config.toml
d_model = 192
vocab_size = 1024
activation = "geglu"
norm = "rmsnorm"
norm_place = "pre"
bias = "none"
tie_embeddings = true
parallel_block = false
extras = ["capped logits"]
init_std_qkv = 0.0457
init_std_down = 0.0
optimizer = "adamw"
lr = 0.0018
Each number is 200 + 30 x the weight over its row's rms, rounded and kept within 0 to 999. Layers, rows and columns count from 0. The size before them is the row's rms in percent of the matrix's.

# layer 4 attention output (transposed), 192x192, rms 0.0678, rows 15-23,79-87,143-150, columns 96-191
081,163,243,188,208,189,156,232,235,190,240,216,168,135,176,226,175,148,231,211,180,203,196,196,219,219,175,184,237,216,242,236,194,185,265,176,218,136,176,221,190,170,230,204,170,175,126,214,191,159,239,245,181,207,190,200,127,207,264,232,178,253,182,156,169,178,244,177,214,185,177,204,214,182,192,201,215,191,166,191,165,253,225,205,199,215,154,179,211,170,205,226,223,241,175,215,214
104,186,238,249,190,123,197,168,166,228,150,206,188,227,229,181,224,229,231,235,179,230,184,205,263,251,193,228,176,209,237,207,186,140,223,271,219,185,211,197,269,199,211,198,243,214,225,237,218,207,164,180,191,240,188,227,242,189,156,168,174,200,204,177,199,232,202,217,176,162,196,185,198,167,182,228,155,186,227,179,207,184,161,168,148,183,277,231,189,188,180,184,140,204,236,216,197
103,208,193,243,168,148,238,201,205,221,121,213,183,207,202,182,207,192,228,184,264,181,224,206,188,227,234,184,235,237,243,271,239,196,185,74,159,148,180,138,214,190,205,182,210,219,217,176,225,203,171,245,181,156,194,217,215,215,186,188,177,199,231,253,189,259,189,184,220,204,249,204,191,222,187,189,195,226,187,157,192,224,186,210,194,223,267,212,191,200,172,169,177,223,206,195,186
116,219,212,200,144,137,254,161,148,233,152,246,213,248,188,177,217,181,201,246,231,216,204,240,182,219,201,233,217,225,208,205,205,193,200,185,226,190,208,159,234,210,174,213,211,186,190,210,210,212,200,184,156,207,243,228,265,202,161,171,210,210,221,182,222,218,219,182,218,204,175,178,179,188,236,214,144,202,218,183,206,191,160,151,201,185,278,230,151,204,151,132,167,210,253,247,211
095,201,232,207,185,202,133,219,224,172,197,141,220,153,249,193,184,174,216,225,196,184,213,157,211,228,203,198,174,158,189,231,211,200,198,69,199,183,213,182,229,243,227,214,136,164,190,190,235,240,229,219,243,201,202,241,195,215,181,196,178,223,198,227,173,202,196,143,185,218,225,182,207,207,151,176,176,170,209,152,226,217,221,194,195,199,119,190,235,207,187,186,233,270,168,205,204
101,212,170,143,222,220,180,200,231,159,226,198,177,213,191,180,223,184,168,126,206,170,175,208,200,176,163,255,235,209,203,272,231,186,181,196,213,234,201,203,181,191,245,212,151,217,209,211,206,175,173,194,170,145,235,221,189,144,220,237,252,190,207,206,230,234,202,218,164,199,191,234,166,221,195,194,196,205,220,214,206,245,185,259,258,177,166,180,253,228,224,234,213,175,170,176,234
090,223,186,183,218,228,227,218,196,204,240,186,253,194,166,188,226,190,195,155,188,168,174,197,175,197,209,175,192,182,211,189,208,202,179,129,208,214,213,227,173,201,205,115,195,203,232,180,193,186,191,131,246,163,199,219,190,187,211,212,277,114,204,207,230,143,229,210,163,226,214,209,229,237,229,185,213,181,210,224,215,230,254,240,265,160,190,196,219,191,295,221,241,207,174,137,182
092,193,182,206,205,193,215,282,195,222,188,214,161,192,152,216,218,197,209,182,208,233,183,215,210,189,173,157,215,186,212,254,196,190,174,154,197,230,191,231,193,196,251,178,238,217,230,189,194,152,225,198,146,176,212,176,181,153,308,194,241,144,240,236,200,187,197,202,194,170,199,219,217,249,167,201,208,226,168,240,218,204,254,172,194,184,206,212,205,219,298,217,220,217,185,172,195
098,190,159,206,209,200,179,251,232,193,192,198,188,171,199,193,188,154,194,159,198,202,221,224,193,151,172,166,203,200,200,226,196,227,198,116,181,158,205,224,165,218,268,192,182,174,206,205,197,173,238,224,185,199,188,217,126,197,279,248,176,221,163,243,208,150,182,227,201,205,185,229,210,235,171,220,224,216,113,230,183,226,220,219,228,234,187,171,239,220,221,246,250,187,191,172,216
083,175,202,151,234,217,173,218,161,225,254,185,177,167,173,264,213,162,198,267,222,210,251,152,207,218,152,211,192,263,243,219,220,178,234,261,183,156,183,178,220,158,212,199,282,167,224,240,206,215,185,197,131,214,204,218,232,225,217,239,156,247,194,178,174,235,213,232,193,196,154,194,226,222,225,192,187,221,218,213,185,262,215,171,179,229,174,213,192,209,242,202,197,239,189,230,155
103,200,189,164,231,200,171,177,177,184,160,194,182,224,210,187,209,181,164,184,163,195,167,172,224,214,201,194,252,225,202,196,222,179,221,189,228,246,209,238,238,226,246,223,164,187,149,196,275,218,177,124,148,190,218,231,170,161,198,276,183,183,170,210,196,211,212,202,207,213,189,185,170,239,155,177,171,179,193,192,239,194,200,193,222,146,189,251,199,152,198,233,182,173,179,170,199
108,204,179,160,192,146,190,204,223,199,188,211,200,186,161,212,254,209,212,180,185,242,179,227,180,254,210,187,234,217,244,234,255,145,112,114,179,195,192,175,209,170,230,137,178,260,213,221,166,189,182,225,156,188,154,215,184,219,217,209,193,130,227,240,198,209,225,178,195,201,245,190,215,191,162,184,194,187,160,200,234,266,192,268,193,221,219,176,198,259,218,187,210,208,193,192,213
100,153,182,185,182,156,198,191,158,190,190,205,209,225,168,190,278,175,218,218,155,238,137,244,211,221,212,182,257,217,201,211,251,217,170,118,232,233,234,230,219,176,245,210,197,223,128,196,190,182,193,148,150,177,227,245,199,198,205,230,181,187,188,234,194,167,215,183,227,213,226,166,159,187,187,177,160,194,194,181,244,214,138,193,228,198,225,197,155,188,179,161,212,214,189,221,226
086,218,224,199,207,231,156,220,227,214,206,166,217,126,254,181,199,199,192,235,230,197,216,165,193,192,191,242,143,197,212,201,180,223,201,166,203,147,197,148,245,217,197,173,234,181,233,178,205,199,203,210,273,195,170,211,249,191,200,153,253,213,195,162,172,198,232,207,182,202,161,215,205,207,253,194,205,182,238,182,186,178,239,226,177,203,172,172,237,242,199,204,212,262,207,211,179
115,229,248,261,174,179,215,230,189,220,202,185,185,172,219,228,220,234,198,175,214,195,250,190,216,198,252,212,141,197,222,212,211,185,188,209,193,169,189,137,217,228,180,199,208,213,226,229,222,221,172,206,161,212,210,174,209,216,167,130,246,238,223,300,194,244,181,224,190,193,184,205,235,180,205,182,229,215,233,149,146,205,189,199,196,171,240,189,228,232,176,177,197,235,220,200,144
102,174,205,274,171,175,210,186,216,203,231,157,247,173,171,222,186,194,253,229,249,211,188,268,222,225,178,228,192,181,193,207,195,235,197,195,199,183,158,179,199,179,106,156,214,219,179,211,163,201,222,196,278,198,199,184,201,238,212,156,254,188,246,263,239,192,218,189,173,229,236,222,203,149,179,233,217,238,228,239,147,253,177,221,202,239,196,146,249,248,202,170,193,221,183,209,201
102,195,196,179,167,199,218,223,171,206,197,227,189,184,100,249,218,147,266,253,231,208,202,241,195,227,162,229,183,190,185,242,174,156,163,189,214,216,141,176,221,188,183,194,197,229,191,191,196,172,227,175,124,198,232,177,189,219,227,184,214,172,217,244,233,253,193,165,185,238,212,205,219,211,129,219,194,241,154,259,175,213,220,160,229,205,177,236,199,183,263,191,171,179,188,177,193
098,201,196,229,198,201,228,232,197,225,208,201,209,147,151,234,206,171,229,253,229,181,261,231,144,204,181,213,134,174,210,245,149,221,157,194,141,160,164,157,198,197,199,163,269,212,223,219,176,209,232,194,154,220,184,204,185,244,214,160,193,244,176,235,212,239,178,175,174,233,221,193,246,199,171,238,231,236,166,269,156,201,212,186,198,223,217,197,204,215,208,170,193,182,203,181,192
091,153,211,186,238,174,162,220,166,215,270,216,151,177,206,235,199,155,210,260,210,204,226,163,236,184,172,218,218,253,258,228,202,192,235,254,191,148,161,183,204,169,214,214,237,168,197,237,207,189,217,209,173,243,203,190,172,208,215,235,161,265,147,182,173,204,204,234,201,175,161,185,220,220,230,194,199,244,197,183,192,267,220,191,196,241,192,174,217,191,252,192,180,253,172,242,182
099,204,189,223,196,138,184,187,158,208,124,168,178,200,254,208,197,213,213,223,144,230,151,192,190,221,205,220,178,186,238,144,198,164,243,201,225,161,240,211,245,179,206,194,192,199,204,232,268,250,167,157,202,201,198,248,231,198,186,211,161,218,188,259,180,224,196,211,185,199,175,186,176,174,167,200,169,172,230,177,205,186,166,183,179,162,233,227,233,179,141,192,150,182,245,217,160
098,203,209,171,173,155,188,216,201,185,173,235,214,173,188,224,204,215,256,162,174,223,184,250,211,219,176,223,248,235,216,218,216,178,143,53,159,162,186,205,216,166,275,189,178,203,165,212,197,202,179,229,156,194,170,221,170,209,173,253,195,152,213,256,222,202,221,192,211,191,240,170,234,194,193,178,190,199,169,141,225,196,196,257,217,220,212,185,197,223,218,228,224,227,199,181,221
103,167,181,219,167,133,220,192,139,209,168,194,205,204,214,216,229,204,219,237,165,225,157,263,178,214,196,217,211,207,190,137,212,203,199,121,228,180,237,222,211,172,215,214,201,169,147,205,225,221,220,195,136,173,220,241,248,202,172,213,162,217,227,290,198,174,215,200,232,204,199,168,193,165,231,161,168,183,199,164,212,161,132,182,214,187,231,224,189,195,165,177,218,194,237,218,204
087,220,212,198,241,234,166,213,250,211,228,183,218,190,197,153,214,167,153,216,232,185,204,179,228,194,208,222,203,178,189,242,206,198,171,140,200,197,135,146,240,270,225,189,208,205,217,181,194,181,195,202,247,224,187,193,181,160,212,172,279,204,175,135,196,194,207,208,212,219,188,202,176,225,216,193,236,207,236,174,227,229,245,216,210,196,171,205,234,225,276,183,208,282,176,212,208
099,230,228,238,184,207,211,206,218,233,211,205,172,199,205,208,233,235,175,154,226,185,243,167,227,182,238,237,169,203,219,247,202,171,180,220,205,174,179,148,222,235,210,205,192,231,242,224,212,211,188,202,167,193,194,192,195,186,176,139,254,203,249,246,222,259,204,239,173,208,194,221,198,177,209,178,221,191,234,157,174,238,197,219,216,198,209,204,225,222,178,159,215,236,199,213,163
096,217,244,233,189,220,227,197,214,197,222,163,297,169,131,191,215,157,210,196,216,218,186,179,200,221,164,179,187,162,206,232,196,171,174,206,240,239,201,180,200,182,165,116,180,191,218,177,135,162,205,172,258,173,180,231,239,199,193,171,257,149,255,221,206,212,251,172,175,217,228,206,250,205,185,218,171,156,208,259,193,244,203,246,196,197,205,202,195,218,220,188,223,214,184,177,171
092,232,215,158,174,209,202,223,171,226,187,235,169,199,112,232,233,140,278,200,240,212,205,224,178,180,165,183,181,171,219,256,162,147,193,227,244,207,154,181,204,210,227,200,182,241,225,165,198,158,211,182,176,157,225,185,222,182,225,170,231,154,237,191,197,259,207,182,164,197,185,204,199,222,125,250,198,219,160,249,163,217,219,170,205,226,196,231,197,181,243,203,192,168,198,200,165
# layer 4 attention value, 64x192, rms 0.0435, rows 16-23, columns 96-191
099,205,206,174,195,216,200,266,244,195,241,164,226,230,169,188,223,231,149,177,197,243,215,224,206,128,194,217,211,180,152,208,210,153,143,206,197,191,222,234,164,216,201,151,246,198,251,180,191,200,195,308,213,202,155,208,160,223,247,203,236,205,260,220,151,199,220,208,208,181,266,240,187,198,213,190,199,187,191,185,170,173,191,249,225,230,213,182,181,246,211,145,217,171,215,175,179
097,176,189,220,241,232,187,174,184,220,253,201,179,156,233,182,176,171,160,206,201,215,241,171,154,151,147,256,142,219,169,162,175,162,235,229,226,191,184,220,195,160,192,222,166,167,199,234,187,194,245,198,210,172,218,206,186,180,220,182,220,242,232,230,195,214,211,179,137,214,224,198,241,194,166,250,190,179,183,214,185,166,200,178,186,220,173,206,245,197,220,226,220,180,208,214,220
100,199,170,152,207,223,171,243,200,224,233,232,179,209,161,201,195,189,218,187,211,204,235,249,193,212,211,206,168,214,225,214,186,200,225,231,187,196,207,180,167,199,203,161,192,196,257,231,200,220,211,236,226,221,183,184,180,161,276,187,174,148,195,229,139,217,171,185,207,258,200,262,222,179,191,247,185,198,195,155,220,169,252,248,177,213,144,234,232,223,229,205,173,127,217,221,161
093,185,189,223,203,190,264,201,227,196,185,189,209,180,174,205,175,210,214,245,191,141,195,206,223,231,225,164,205,211,141,180,228,220,185,215,155,220,174,181,185,177,162,236,157,205,190,217,219,140,155,167,156,165,187,204,215,265,223,212,181,209,218,195,286,180,225,260,232,187,207,196,174,196,188,188,212,229,190,280,228,192,154,180,221,144,187,165,206,189,194,220,233,151,196,175,195
098,172,233,192,199,211,177,260,205,165,172,201,190,208,205,187,122,110,202,178,168,197,153,197,195,166,191,186,192,174,175,170,206,234,196,225,181,175,181,216,154,248,189,192,221,195,148,109,216,199,201,207,233,241,204,199,196,197,177,198,159,223,184,222,154,189,205,212,194,228,226,157,197,164,176,256,215,229,167,193,218,189,211,162,178,197,178,155,180,135,199,185,199,212,214,182,234
100,181,227,177,181,205,196,205,197,187,193,273,167,270,243,277,239,284,238,218,235,206,198,168,156,254,173,225,250,234,225,170,219,214,197,208,202,203,189,172,225,208,188,252,213,204,174,184,205,182,198,208,232,202,208,209,208,191,143,193,198,212,163,225,165,212,185,209,201,149,213,220,204,271,174,194,193,197,176,167,184,189,187,157,170,199,198,180,208,160,221,198,223,230,154,120,207
104,214,187,188,228,196,194,136,191,221,217,181,186,150,207,196,229,232,123,173,205,209,213,197,167,216,244,202,186,282,211,196,270,227,217,185,203,215,230,160,141,210,226,239,212,229,205,191,207,183,178,213,223,166,178,118,181,233,192,213,169,191,202,179,151,215,183,189,220,227,264,184,197,196,219,209,201,169,193,170,193,203,176,269,224,229,203,176,221,208,186,175,173,246,162,189,215
092,216,171,198,154,198,208,147,152,181,224,137,206,233,217,204,234,235,212,135,215,206,213,205,218,240,193,195,188,239,215,235,273,179,167,205,265,161,192,204,135,195,184,260,204,208,162,181,237,183,213,206,181,167,234,198,193,212,162,195,245,173,235,167,205,211,200,215,210,199,186,194,173,208,168,194,195,178,237,177,196,115,197,241,168,170,250,207,185,176,195,197,181,167,208,232,219